config.yaml
vocab_size: 8192
attn_scale: 0.125
learning_rate: 0.000776
max_grad_norm: 0.5
warmup_steps: 317
max_steps: 6919
Each number is 128 + 32 x the weight over its row's rms, rounded and kept within 0 to 255. Layers, rows and columns count from 0. Numbers have three digits each. The size before them is the row's rms in percent of the matrix's.

# q: layer 8 attention query, 448x448, rms 0.0497, rows 31-63, columns 0-111
# k: layer 8 attention key, 448x448, rms 0.0457, rows 31-63, columns 0-111
# v: layer 8 attention value, 448x448, rms 0.0407, rows 0-26, columns 0-111
# o: layer 8 attention output (transposed), 448x448, rms 0.0374, rows 0-26, columns 0-111
q31 071:122134147122076143103110163157142062153169167109089078077146096213154152144063127149164148102116140201148108087113161102133138168147164098168158113183143158107164066101151162173152142127119053099146152124112104132126151151152139112113085116144117123146097150133059124110107124120057078096133104152175149118094129089169165092188052164123
k31 083:124146074087155103108138129159084085110106108154120114132097118108184116158137157139105088128150120140191129160160122116139149148114159132138154130132080117097140166130121216109121107151106144114115118076116126102107170148107119075092139155090125141156128091130147129144175157172161082075164112156163071109072209138135102143094157110138
q32 076:131074127124099125163151140161135144189100131162114132076152131123133187137142013091108125123151160170145134141127195140151116185123147103175126064170188123159120110160178216132110162078134126112160121158118126096008136095102166068093156145091157102121129104142168134163137220110105133126153118119132122108111074097090117116107132187165
k32 085:131113130105129120138084117105109122126110093107192139077127143099143105115116161127138115153149046113132124183134164129109130143121113094125126136110128080117115189143130145139134138100104164122154096183124087105093154073128161085020101153110127123147115125128135136147142176128113121091179128149116110132130115122107111133133151069137
q33 082:111143155098074142143145078071091139153138197140118146060124147108152097122093212106088114112204137052088181108157090157139202153087120163129168147129107100172165175138088109091123124179097143107043114093134147123061161137148110120169125120151113139116133096110075142154140122145095073083192134102136151167175144104132174132121169140121
k33 086:127095133130114087135171180130170145126084068206026113142140112136121113145110159094171135069141235112120134094079121139163162082125101148098176131106111159133135078124169122155140084125131105122099138127088132110131114163137059116128165102129104124104154128134125119120141080128108119142150175125119135157137147121130124184152144158099
q34 080:089138160142177130130096182135126140162112104142177160115170149078158230119100146121116117080155151096095119165187185169148155118071131085163143071104149125114090085167091083152127135072158078113145124134074115117139160118105115117117115107093112148076124093123108207185109103185121072158185194132138094137122077125139133138167167146147
k34 083:128121149170118115093137142118136139162103100163091103156170117114149102093129103093180119034150187155129135083127172094095107127122129073093086074105121079094076109136150111131108131130134100137160152107183147161149114154119104137158158121133107147101115110170087146121113139115135108096036130095222121090085079115092092121115103141171
q35 088:123156097124067109135071120129105171146104143107099175139163156142098107135111141149126145126092156151109090162139108129144134166121137083189094113148189050070053124133158117134153176041108144117113087142159140111109152097141139103138138152110101123105098144047130138085100126177111123127100189115096129175104092134048170109165195165145
k35 087:080093119142118168171133138134122146167110127124129113114144159134134148110113151108100146079053201169080108071080127124115123117140114144106130127116137172140109165095124077126173151123098149120124104124099136142169141127123106098174137137159104157103120139091060128131110140129141132107079127077181113106121125131130116116086116114132
q36 075:156143127144052154111096145081115169133149201111112114154187126155111130130100142115166150103177138145121172157076174178185131146123177159110112117106102129143109120111147182140183137154147059098147099118129134129100081149127120129069095107139180115090124087108136090149146088160103138206201153099091117094139145154054176096131122123085
k36 083:160108092061134109172117101108145142159088161175168124066096138099146089099142167133141086149159043150193118155151126111108129145148134114129104145158122104111133150133141158144141145151119165075156144107085071108096119042094166096046140156133140118142127147094178117149128149156147142137170108149105124121163152107102153146113148048104
q37 083:090127093146087087127062145149125179190090113105129133111168134102191148125072174103132094119184164061144113113110143152098153094112177118114184084099195152085126144171136148120130179107103118188185121153132111065131124143143094067167112125123153104093180124081154188202128151118171127103107147131170140161141125142128139142123073113168
k37 088:146134129056170114161133103188150153104082088145088144118129121101180093126090132110080133072141228114139140115114160081131151070102166136075148125134101135145084151120102198142094119125115120138112145092118139118098148184131092129154145137108129124185125104106086121164217105145191089042131089136152134106152062114093088152081109124158
q38 084:085074090110065139145131161096095138129157135082147095178130071125087087118137168128161150058050139138102120146143154146128135151119155122108082121140122111130094107108112134174073150065143167127091154123135113133153102115162105168119133105139062182053111128088210097105096077162111141122125098074086126115155118095079111133131180081120
k38 085:163153139124112108130103106083100137134114157112123156130101192148118152118146178146150100086106127144135108107180113145134106118139119178169075100088122093109129087092070132090135121152100159161165144123134137127121081153093164200139139120105097131096125109127158086118124149134123109083176125067166137094162139153170164151127155086132
q39 085:128148146099159130153136071188184148138123117115115193189139151111119106188143106140082150138133137146079127127128140082091132093120116147112146144166079118126149118115131104111117106150130143169143206044156119156155148147138086167209188120165131122153128110204155202159152119095153110141137108132191122130120150166150123112114097156122
k39 086:135175165132134108103174130178159143117152146135083112150156129089100126131093108108109144092143237131096155128102113121118119121138137118143124076102106069142100101150081192119112171113158078108140145092151139188158154230162049111172124061151143115110120107094153124108122087118134119119082104080111101129068097159150109114107104162163
q40 085:115177101166089118129186128122164124062128206176155122090109198123136128121077108127118113086084128166164136118101109128067115173040093145156111147149116088136081137112114116112103127188131162105090125154142173158180130143120109098136117123139128108143094105191180126078137130107150138143083088073090078185134145133109090159037114126081
k40 088:131113115131135152108203153135146147136074076124071141143092091186101164110153114151079119099112141151114121135104188161152163188148131120147172097124099184140147144081094218150125064190176097098082151098157181200170120240193117114151140103158114096128142086152088130146097112156177133193130130110149107025112091147164103139134129171106
q41 086:119219089131138181092103201119114094125119129123140135105132121161134091126055063089102143151173117182183148138127081117164142205089095139131167072091105112109160124128127143135124183126129123128089061111161141082041145088156181155073118182127154194138128144148116122120121151083077178148156124147117052153158076103114123122169120127091
k41 089:112157111146109169153137168104110105111081096140212135089151179098156143182144134130133150116108029135083138150136130134122130153123119136152153159152177157128114144140152011138141134149118197110120115166093141105147121053132185140101116142109152123117126155160155103115110141149063146105138138152109166145107144133127141182101125097105
q42 086:153079098146043092088157152075066133205146145103130150090100158142142125082128136153075105065130141166087113101095130192091089130193130174058101172160156129138140169071151110111180127147134110167139097148084119107140100174116157108136159133146157084089112066090130143117122154109203161115170095105118186092125126084116161120081113127156
k42 092:114118166122106108118123142101164122138120106128114130126091114103102135082134100124179080082124194123149157102106142113147126143118113075097113143075081135155154161065121183135134176147150140117143143112139099136090100191083165142136159143114128134197104104118128119136104147133182135115201125067106108096143151147097162145120124133105
q43 088:111106168178106105144101157134090140120194108097105102146126140204141111084164199179140093146090137143107176124143200140151114113170068128133078179230110090143124128106115115114161130171137149083133166130090175119164094156147131134089115119097106077144114166093143134089169092111173147135120213061133206155117129113102164131158135118148
k43 090:144111110121101120087121122094164154156170157109133081159088130164117099139104163158160044113130091110040118071095173098122136093130147129085114111110155160140128109180124136133152139176109098186110055140175151123139161110144101120133093164170153131116105137169135130103157114110089148087097107135085151146120082058123137148127105116159
q44 078:122150114144074104150120104083118147154125111148154159188131185101119102135180116105127122135093133108109077150126130112157125142044126155113123084150124098056156109089157092136163132146107142167090118116089148124166136118139091106153086143128108064140050168099119122155157101215140122111115151117093189071108108122118125162109148149193
k44 085:068081136165122163140116119166122117143127124119119115139146145130119169085168146115116125067054191124092122042128151068148174109137109126183091115149105142131149075102144116141196176105141110126163138109184093178163157134174119110164119061140103083156128096109083136123060112116129076184124120064145198122154093154144138137083134108135
q45 087:128122114103172086120139149144153139149128128148207075139150133080106106160166128153114109102158088161189170166124143133107119107167143089075177104103076172112064141120147137176116113181131145134183131145107070147141125146106104130104159123113164116186134139125175088129140090136133133159131156130120100101125158134193113121118134126086
k45 091:123121107090090105134090145075098104137179155097148118109133238143111117106181155154116176153131034051105148156174076108132118120146149156139107167149154061090140123134070074103169131140101114129116135117089151081139206125123137164135110125139111122123149115141132148124186134128094093130148173102080138170202172094130137079125157118139
q46 068:099054088173095098115128156184075144160103097103082042129107119151126124090135078129142127172134104188126123137110160173123097111178153114094132124139166169135114085165125165125166146109143156106190160156135063095104071132101181084117119080083197140096150116154185160113145135088125122100142081165142184113076119101084042102094123123166
k46 078:110103115089129131089043102107092121135130091099186158084113122095152110109077150160097116180161018128152109177149112127124119135134138115111149142112107123129131171155108144139133140092111139114163091171108116111084172109150147112094115166115137164170126139115156131164174163142130136100138123183115136104155171142079130122147167091111
q47 080:120110109138099096119168057114090118080160172147125092113120114137104073113176157110178117174196147088099145069124113142137139047166115171084075151078083138188146119133151133162122082113097134167096108183128145099171096178147104108139115128172179139165108138126114068156148137145121106094104112128135181089107191143126186153130176118111
k47 085:179104123087150141112154104158153081103149143137108149074153091110153127136107105123136127216116129115187136095124079127172120127176087178122135173112091192137198115163121167161116104054147127096161141173131094070126079151168124144107129142151157128166120137107116131112086100165099101208169188165099146131143178148116119146163153091070
q48 073:179154172125128158166154129074143153131157168181176201171144132081129037128087129106146161104122163096134121145149072158105164112130081141114114168140087123132169172132143080128162129125131120157074066082139155168095128082124163107132143087131097079162106123159119108148144120194162093191115159122108095121177157141115233160134133193052
k48 075:144115164134143078162162103146176094150088094179078095129107177148110168085141101102133205094098188149119138097070143100122157143212144113107153138125124180164112087088139159171119139120135152095141184106092105146120059117146131114155188096132136090097112103120148106138127111098158143207097122092122126138140154110131105095136110153144
q49 089:149161065099182162170161093144104095187153162070167128130128089095126148045122169144106104085126120107116092133113176127091149066117161132143115074085113153189108136086129140156060140136138099171191185096078043131068085161100118150170113129071153088099148149105156146192156117136192109150133094103217175092133172117168153123158144141179
k49 091:096148178080113063175099096113069100114138165099170111184122121091143136164107149170166114126154097094059120103167117125126122110129138079180108178102114145130134159089039066086128183109148110099114167080143074146085105128077153147132130108162162185114099155116154148093118129156171134120199146170060140154177151113145178114108196110053
q50 082:105116169102153170136143133067170151127139139149148131142147113126060167106063112088098102140108100138093143173096132155150146098140157157082111131098193172077119143112105123110117146079162104125141151025099116139152120112106126158128150110120113174142074140116113108113143154137181156126163104136123140152164094149155133051070112156128
k50 082:105120129188105089178106145137149086126119188098162120143092115160098176083168104140134158157094063115096114137177132130122103200159106094207150109123183101093112172124084092127156157147085144103118112092121144120173128066055163149150098087152145092094132114161168143134117159094168182102183124105087138140175191092065143089122096103170
q51 087:122128117148028076149117146087085122157165129042129127090152122135073105148095146146132169100147160168115161121118055108146113186118077136120109120149103099146127126061114140185165129106129149164082033199132159128110182143115127127161131171150125130136079136119135099125133099091151124156095163085125181128114159118137162110133179136087
k51 095:171126100096140122133168149141136104067132137174095135111148147138090122134066141096117121156117191151179141079121066114119145183135112137058128106081043146143128128104101220133132120112096139059141096130174116128129120185106128087095178129145103125152114089104123131119173119119145099134154121126127089119116139154131122118083171140104
q52 079:163085161098043083129153149149075094152185152101152205119138131137161091185141126184143133171158136171091109176142118133137128168153123127121169138194106145164037181112131099177178143148098151159140115168114127190176137167114077121112112111134177101066079168097083122105132115153157076102114171105166119094126114130081124112109085118144
k52 081:092120157178105145140140137128100147088138127129017095101108137149079151170142137113072092092121228117113112105148159144140123120130153174115092080132059072123099151129133135136087155192114080120126137120140136173157159174175109115166113085127126165150138107123118126103132090125118090103122112121127133145142086149158159146081124160136
q53 092:185162171108170185146153057137219122055110148141127143173076221135149142156143064138075120111094139123154167061155161066136144133088147156090168187108083131156168139139153142141089126157139147121088175122135120155146115158162111168121112114126057115187084124173113135133128100153090104183134107154135079158095159175192122168132140135082
k53 090:115140138136049163128135114139133074098179113120147121158120088163137090139182121111122135156119050124138133176145123085137125133070155158111134133094164120080121091174140102123080108107123096164100130097140124112146185090164134133152124127072135105142145150172118160158143088104106088128120156170106126173087145121186105083144134135184
q54 076:115148156171070083138113075097067147084122156088124131118139099113167064164144176130132163159088137162178133055145047125120110118127075163099085141143070129135176100103133135110108133139074120110112124189152121108148147116186115102115085163125121109171159118118189119102168116126119131118081135053129136099171152129132140161075135116089
k54 075:154173144113139194107162106133119109177085191158068162099113185119114113122124125123109110144056180119107188051133136117175197076119116184136093162120130152148118090153124120121090104144099146125115155109154166087085089167171152116122147125155134155149111129089134120093140110128078132135126144087097146162190101085165132135170105107056
q55 073:166187099129115195110173116143128133069104176120218203147151138117078095133120095100129154083125116088112130126166133111124140132091068163121120126091121142132119201135115103131158095192138077104109121104181114217067134119183156188139148167102067107155171067163133156163131138161143133165192101114088101168097172135181148132092163172090
k55 076:173133117176088114118172173133185141143097088150087148117153168144081127121174104120173181080128179181162159115128113127148139128147096117117096101139142129122157066129148136134123150127113097082108156135103122184144064155126133161176151136132120120096114194114157091131122095086102140184101125103125144143149105128130124117132128145090
q56 079:079178129129125110205112126076122139125130100105113152153204148126149132180065090034170132115160132178131155127147150135166157116090131087202135105114128115176086093134175104115133154104111111136132094129153132144122155095124108143134175179127121188120138125150176112095120162154070112113124175104122111157111142050097102104146165151106
k56 083:120149134142161182134137165183115118116069191126114141121169210115126111142104113101059159141118194126112110142133128106159117205201171124103102109137108118081046162149167151144132145120119103154100149178131124159186148161145090099169173136150195186070083132106093119126085118159046097185066124124154092102155147143127105103150142087142
q57 081:086149156084194137166050115179171168123100126182125126104113115111147129105145102111162128109235154097093134148141192099109128115104088167189163110131180152094131134217109115137083107139138126125141186126148079095117159102115103130160120094108138113080174060140107146174128159181058087118159108136145095162112120145095135115135141123146
k57 080:090127183151160069101104170147163159156131139150133091131141102141149130152201119100142156053135250203102135113119145123129114100120106115141159133114169129096098109170151074143064133126136092126127166115117150095156186144104097163190100090115118105080153114146129143140098097065064147118076116122156158142074063107136085120146094104125
q58 081:177066105146086126083172204127081096149146143093121111137082168141126112106129125192161152132107105183127126139103055134109096124200088074083121108156041116150107185111135142142191118157086167053125035152153129136104119112145181166146150082111110111106085129119148099102101114103125110207123113101104167062191114111163172130141124160138
k58 085:147133096123062154121136147074115124089193140120157116090074177121119109122101154158096099162120050134151141130159095141144116157160144145094121143105117160150148146098127086115144148150136136068144108116113126096064129114129192155074136161147140163160135113134107121076130157153108133132162122094122134150163190141083160191135192108100
q59 081:124121127131148121138109109124164109146081137172125107127105225150126170127105164107065067135088157084104159080117135086098129080117163115175176131159165058125126102118116144108114148128145133131126202105137091062149125160105124084156088143098078161145119139102162176135152171170128103057112117116183147175073092151124102109140113151168
k59 081:080113164102082194136103155111097145113142097125146188171103119144158129134132122102100105142120132096072108139165140098159148159055145083096163130087152128102142153152077159132141104126111107168069159105145129104096191194135084142147104134083093105163150112167129182180172153094169144068172183164118089135067112133154117148168075127216
q60 074:121079048188081086059095183140129143125134116152122132069176087177145147054146113132079075126100115128174105141126153167149100117101103145071118163160174123115113149148103160113158132105151132103152085173089130083092057138052181129102119102133105097128174137137208138191124197105143186077227118164111149161115107090091112128117090124172
k60 079:153097100137143102114083132116135158134092100107172114085096131106167125086131109126130116158124000118145130158147126132120096130102122101129143157125162152129126173137136130104162151120134165168170074155109084061104089071069160150063099198093131144132110142103172124161157190138117164080181101165126118131167149105081119135142144073078
q61 087:071157204160052142079143172070082132092163146089072136126139124131117146152115058072129083171129089104166159131173117166148097176096098143119135177118134120076071118146080133120131096096091091156116097142104175062211152155117132135124146102081135133092129114098142085140159130123103152101117148138096136121101100120136147159085164110118
k61 087:113101107077152149125113166135098163152132108153191156057113100137165107093157150078115080209144013080113144150177142134079134164145102153129127137111156121119149137148169097141126069105137195154141136141158088026150111105091137120095134130123125139161135120138129111159100084093127116106152109188087098118173126138130098166154120103095
q62 073:093085077153133135079103165193099141111128073102108063134125164128153128125160120154157130144079118122095130094137168142122092068149155067179137106154162180155069122181114176123161080138079089052181187152150093108161099147157138122136176083075126108093145150120136147117132129111163126092113086144187163117099115124132065113141127094139
k62 077:121068102056123120129064128140104138068118154075180172112052103131151110125091171188120076169133035107127079185165122122128118106126109127112162156151118107091143135109100151131132111051144147097114108137093122117116161105102152108072099169153133158148149160155149147151139178164096117082129167131143126123119161117113148154158134075114
q63 078:112079122113107136085120117071084052152147106146135040152104125139134150073137164149162107128124157153123206097085125113111088141149178165089140102167171125165143100121133130113129187168118160081170137156122094079079065122143174128120129156136115173135170161065177069091182101160111061124159113130119080161127121122149132075161112122135
k63 084:097109136086135143108127135019095112158125090153177109145151155169180110169132155145129090193106102118131121144172118147207114135135129141079138137146157083116155173145128118098135111152124146152115102091085139060127167064108126111173096133084163112146136116121112129161183158119151139073202173207112112149160138144105113119115132142145
v0 100:163093104123128112123149076148144119145208114128125142091137134127116118151101157148094176121078134159124142145144164121208152141126110146137135146115159105122132119215055137070131056103135136115113105114109185115112161134130152123117170067143094137150185125068097143162132070116161106091108142169146126141131155104125131076182133124139
o0 098:150108104157128117115117143136121087146114161088110074151081118154108158139154147142205158112138076145134091100117122134079067124172124116124129133177070139156122135051128107141186155168112130085126159170148090148136110151136116177136116145163154137065083154151130102139092177112106139138146115120125141142127087125118130184116124115111
v1 094:168107160151126172172124093118089096127220091079103065131137131109115121146091111127131121110156145134114113179185152162117081159185088102114122103155073136158152064120042127116143117124124146116144070175189169103104144121131136158147091111093143174136143160128131159080121091113149099149140172132151111151122111110134070139205147132166
o1 094:136106091120158092081128123114169120091129139125172139144090105134117159131132184130144127122119104102152097102124083150122171064124158161081140110107065138124156176105120216117143142170122123129115146054077054150130081113123101176083172141190138150117123116093109111169162145093110137101193075182152188141126133130123133127105163152085
v2 112:177140063080123147140121076099097138150126101073131132088158043114148159065114120129101128148091146116095151121102112152138130131124144165132091124085173125112185108122155116139048113111122137093106070075144183128140171136114137130110141125150109115106169116125129093158137127125145150076142163164159155112165135100090136137118145112153
o2 111:096097189165121090086132156167134088087138158163120145120079177116146165148131141146116142125117087208186086147086120096095135128184136059080120159182159115128136181159131143141222145179162093109149170160087085206168090134180131128127070123134111120125115127113092110108109117067130181187119152100100100097120125158132102158133138119075
v3 103:126140144129098160136101094087063089190109108085147124150164125167145109104168160113113135120058115117168142124215078089114164111106094161142108130113136136134117099114114126149130102112134144100120099136077136138164141149147129140096072174154153116140115135162110140168123133028125118140120118148100100155141137085119094113096104144129
o3 104:136067166145103109075111132125165156095132147155139106134117101110080102131120124091172189118139122119116141141138126172129104140161139100085138094132045185105130147111117158128157107119148101087117124158171115140068107086113163104110126101155154108096088125173183101134099127129153173136130081096121167096101141134107170137160125116112
v4 105:125127105183097161040085194136117125137085121143128156123157082132107070066121109098162132101156121130148111103201122165121104223182086191129097102127098145114134117082149135107102133099153101126115034136123115125124149141108164119133123135078141138128129137150137115091124088160101133097147185117117141131111118173111162185111083118125
o4 104:192157159077195177187186053121166093111136142080125146173140136090164101146121176201107148076093166068046109163077152091131147053074175123120111090098126111112129172148141087122088117094150118187178199083132141154112088114187098129107118111112133167112117152067132142125114102106153082146078110150151146133182148095147110127167127167152
v5 100:153129124138189113159138085140195117152100117102118212156109109137059183148096055138107120153102112186082101098025169071126161135135085155137138169069135151180161161121140153119126186078131103109150153101221120122143140111126114126118165093151141195108117106183133070114120124113112139151161132132078123084146132120089145134144091134102
o5 100:113107167128131147070125234144098126127133130125125070144140135148182154106133145073119145125132123116198130123172108155162088103179150102097081108147104116088094106205145112175119114142147100114115113119050124141209082135079140096128124155075189146117090107109154135106156099106087081148137130213139142143132152100131120076121135127186
v6 101:130122179069146125050076150085094164143161142140116104142156145166152063104105120102116135114144143112123136099196129186152138090162054102123104149210110106064083111092101139092160181084131152165121124139111136089134127135098163165142127100073106142111118156106107122154109125169200141172108146139080085143143135127174121193130132131170
o6 099:133142118139100134150191040151128113122142166088196132193071148134120122139141157192183157076152164119107156133114108133128142159139176132116176128094156159174215137064152096095130101136140140105143136079138102148064159087125131221145143038154157096137119119094129141133104091111158133060185076116152126124181118101118124161138143143134
v7 105:146117088138108115082102135140097126086173131117107134110067141117138098059154134072139134115117132083147147151220088125147062166139142147169150102140131135112106114111172110137133106158121148073078101193081111128130142131063186170135142149114135121104148128083177096140108109153065092126091176146113114161145135083183152162068113129108
o7 104:169146199071153117153175067138153136158133148091142174139159072093177095167073195209115150116131145107049136142084126103091160124111130118108123115116135094161205125138134104112114127118128163133182153097165131107093105094180114115145100080112094117088127141148132083108132126156141160124134069064145150159182105114129136174135120119138
v8 090:174140123064104118142112101095077172150194070068153123077175076116141083134112188170141112132108152132098123122198114110149157158136115161163103090121113093073083124188088121077127122046140134133125089081094138100134181152102092115123074169140153140102148172126108211140109104097093149126171158190103140129135110097110128102113117136102
o8 084:170074100146121109146159068123167092103119157110109080165057158121149131127122134146180178115163066166151151104101145120057122078127123110046169185144080169187158100084100226142184120209144107120142118152127082173160119120146147145047149083185115122127161111113157107139165131105188144189065129085111128119127153137162166162137150168122
v9 101:144150109082139142161107163051115127152078082132121128126185054125125087080121211098146143150088150117138071105078097151084132164161079134140128118164163130097178128161086132127148150113128124082125115097115138144129148149080137130126182158125130184063178152080116112131155129096192175073131192148143118115179110128109140085107074162108
o9 098:146134164150153102085151049152137138120208166123150129207046196156144095142119112129077160106104131098102086105116147108121132124151146120150136111110155089102162206096172168110174100172174096139152124116099106161101145103124147146136047136166089098178138072102163109086113132108120111110111114150105144108150145114143091195123140121192
v10 110:175164141063136086080142103137142116179104083088106143103152120156110086186171112113134176123135135173124085116151069120112062129156120102175049174173141063139133126099205144092104120060176164089089176119126162123149157117079107113154147146136112087170130154056118117133125151118136161136100087135099145134100104126151080090095124122117
o10 103:094059160163074126190124138138074110102142156087152158129089144102161149126176124171105121097176201138176144094082202115077160193139145095073158131137181138160144124134103074148140144200194102132123187120076143221138173149148134176129116067092121108041137094158087097115103101108108138177145193118129086135103122130161162167111155134114
v11 103:123123097122131159052082182160119110102083211105121053154134138130136142071112133162124133126149139107171071133190107202091137116096160120086111096145157093165085116118082128112130092118150136127098176157082095122122114156121090132132175141107138162123140154104152149084159089144156124132143161143071100140098121149121136029165102093165
o11 103:164130187104143104188139066116079154161168098167171140139101125112082090157125067122149165131123183120086142142071162125131099158078098214123142144095097099132143148044155179119130135142168145131141092158199204147037166081153129170143125139149167108128101127144079116145082173155123113077126106049140075094128148149083131202109125157074
v12 112:096118055055107079160049132126122125122176119103112142093206117091191110071162189137083114108100140123129108120122130064051133111126133150115183114105130107058106138137145123149102129114130180122114193107025076159164161114163179138126136142149132134097137095130152118129103103145085116127127116156120128126171144107116104125060110084125
o12 114:179207112177146130125181133155092133158095186126162077143091140139127096130105147145107146150119065198105111066128138129118115114141093077164123149123184130160155150184157181145209171141096119129206107180158105113104147106125115149075091188123097084133134159101131131102113144151127177158085137085140127100144157145137154127134183175101
v13 101:121079127196124152181156137122117105120050109194120158114096082105086072074098139160148092140146111098099149154090157148140120184177169199181189154046144154150131130127132119119146165179121096084112094172132142141130141156145200138120133143142138174128141112171157129127125139148083102090133113111140169152195145159070171092104151139106
o13 099:164209173081169152127100131160137147133160109080103127131206137146159121129117163116073124138067151069113087123161120102107083096151081119200045094141140080119114109137130049131107098078120167160116122092146143107170091127127104095147147132111098149090115153113156102081123132159176144184122121088142180117096157083195087108126096097187
v14 107:080142174132112121077178152136104147146137062110156115152129135131155077135131158119201096093093111083121109133154081123179081169141184148154148140111091109098099091159167131149094122164150161131126081159091171137122130138143120138143099084116131110144157122114136108142119098148104157146129191158141119105099122108188139195037162178149
o14 106:148125073120098144174076083108148139089094127101104172116141136099121155137133115146072085130138131092107147159164155116057123148162080065099150182137183177138129103134032084091171126119117132139149215028162120133141142094111121118150139120053138147082095140152127149123161118128163122133109091114168159171139101093123124106116148129113
v15 104:132117127106175131136093170101141134140105071066147166109137092171119161112161186117100147123063120104127158113124119155216125161130109171132062096068070122100076139118072127133099115073125091117092069121100209107137179137131114090133192149141085141133164154092153150098134144090121156153191166165176151081102157129126138118070103148090
o15 105:160108145158105143151168101099155086119110124134086121105125154112117144124179130184201116142129071133099092162133184097057099063128115134154175166167132134167080089149137056137182136179091112108171215084130116151160112151169084087044059030088156170072120137161091157136097104118112122163061123111136136168121077136145133128152121091094
v16 097:187148111137157058146140127113152126100101089118145208123168151108134142164119133135086099148121124144132115122003138058174148138085141139063119136109109109107165152128176136129115167134135083139125171068118139141090159101144114101121142112132157079072125069157121096124120095142141169077150158102147159065101125130100136123044150115157
o16 095:074115127149137093052114187131115158132110127103123102119112143157122163135144115129153133183156078129174150119190123143144089119121101039195129139159231125100073103158118091129173147126062111109152149168128143122193075130085160120141089127093124126170164158130180202132148127110130146100078163165124124144138111110161093142142116138138
v17 100:135128075162113153059138195086126095133189218169125075063153122132128118149135136049130134111126145122163194117119167152121104082157140132130140113145147150157123143165161114148120139156139087126130168136115109097124105122143144139123150110165079074150064103118125113134120093143115078149101134113139147101108152123154106115118148085139
o17 101:106163147110129139150146115158115177156119102140148151122131121099149202159157134140106126093081157113114106170087134121130180146072168113135119101115149104117089168101140124126115116113107149149157153143118128153098133104125052104178147151089119122151153133140082150166073163136075153098146122132104083153112077192093125090136071141155
v18 098:163122151120105110101136162165152111160088178109120111145086118116150122103121135088115186137106129074153081083003090079121125119090177156109116160116119157149095124083172136136102116165156078114155152136139145125105104116139120073146099178155119120132110068160141081177127150158102137183164122118129121077114084146113164110105151150119
o18 097:044133119132111139115107158132093194119073071203143150101191156112111175135106071082089083175126171136147112181153133159148129188095098070124111137138200111075114133161134095176107150117132131142087139110120165155131108128127115077132137130067165102125080136186105150122130106109134177100129132094080114120092123128118111077109081121171
v19 106:076125161155097133019132199135141108142079137089150133163151133136122129062155141119148255090201131143121120083104109137135077123153128146137093109144142204164117125093153124181138133084131094113102177128120097135114086142099126099133160156112080116118130127109108160143119132142131154117122149089157140125140116147144132071049147144108
o19 112:085070140075093168166126090131124109134141079077120131086106115146129132164166107124104044118098179094104101173150190088110134200090149104166107127108158074119141118138098127119124113153161093165152137112158097070087183093137115150090118040089139096093108091118104129078107132106178094082085137130125111149139136082127116127124094092199
v20 099:154161153158150134085127116146084119133210126170161115089113156137143124106183121077080111116142134122138197089113099165172121122123134106167149154133092083151106101091135144087069092103124143100140132138112146103123148130170167155135084080105126103134063128160091110146120082176077107164134138107083143117128147070179140202093208126101
o20 098:138073097105121130143171152173168120139077133129077135133154143118126107140058120149160100115201162109138146164110110112111133087124121137055087131113187129134151141081150111175136137091142166169108119155135117128125094149113134084139135124141148129122179147142170129128101173081169150104153120071123083099121090169097124117158052147176
v21 090:122157172028174184052171128124107088101105103082143130091107125120152195178137091108074161098106119121113185098089064112146117094070147094156153162112175163170109157127173140164119115115120092138138176132142136149121113064119117128145141078122124053124081136135112135179128197128129186127163127114132162173117162081146121140103142146114
o21 085:069082116148059107091078160162100127098104080115110132124160114110143192114138153117129109146175153115181144168163100150125134197161166122087140126133175136132141089146074093142163151148159086161128105171107117091175173119172131118147170114126179069127143095168091120151086103116147092112166136141087100086088099166121091096134126100162
v22 097:140144106124131178106098065194151160097172123089151130139117119112116129161145085168124188136143127138110170124080133140104116112100151079195069154126183089177096126144132125126045156145085183139142132075184153110130146137133115161133106059124126098168101156117111138155102193127107120152122063087147105130083086095157098149199140126080
o22 094:106092115134093086090159195104111081124091113145088148083106132168113156102148190127115054144203141161184207132112127129157158172140105151050143152150140153149147098115133105152171152123163154088109136177114098124137090153087118143130138105150129123100171147145092111129091109146086158156127192127080089154146108156123143142095137099128
v23 109:114106148106177145128095160097139150179158128148120152133129177148095089104207119057139215120095136136098139102149116076047163122162109105165139173172019137137156120079102129167152145055091100131066118169155158130118165080114085135131107122153140149142075110142114105116128158121099141150113127067107135089026130110108119132125173117103
o23 115:144092116153034190156136166083135085158122129151133096135116129126153134163070047115109151143189155136091159135106136127130158106122083125057084107123175119124120155161123066159092122183115136139131143073075110149112139146106171115137087087075112178113129123132132137141145113120101154160172105162146117167169137125127226079102108157055
v24 103:122156099149093170136096140092098153096137101197112156087125115150130107147139137112196132124194123108094146159177155127143086153114140122123136123102143128145073095126194117145170066161149185174095117115082105155119115149138143094133123161122149115093173088104112121157145171144134105076069145195162143179125132174131119127092195150094
o24 101:071138150140137103155149090126113106128156142066143130144128091135102115157136113157077101132107110143153137123116135112118136163171111105211134115138154098155156139152076189063150134136117128113192110093141117096178221135150148200133140028131036089093167151124078132080141141148202174159085129090110140111156145087127137135134131112136
v25 101:125074104087093122139061128105105090118155155125116136125173141134121131166107125175140148098127123092102133170192092146090056134097177086162114083146124174150122137051107106179170030085126159137095222170114066159129133140140175140133175151128141081159124145129125125125148136164159122116125138159156129187123127165168103139072104110137
o25 097:161142114157189144138206110099126120132126120111105120105124102119127084130119151123142099033163203118098127113124116137105166162124133190087204096087128106150197113163129115110121179114136121142151049128141134105054140132134083124092106170175087117131176135167123129176065165096140126142181107114091132109149142122139146167170173145133
v26 099:097068105152086086124090127149133139118135134126124084127162160068167071133099113109189091104181113085177121153127138086117122132119158153160165130131130157054180132090207121158169141156120129109114141102158035125137105128135158187104135208145119192158104095142098081088124090170111070139148175126100056071158135132135135169057154149135
o26 092:168241156073177128170193145128138172114120171144131146122156165174124099156124129125080136137143159139075095120081096148113127154130101111167078141109181093104166127180136079145094134051136199129111094118091119117079099093088158124136102114085119171138144153101181170141162142120146146111096078089157187152173126101107150144154116110188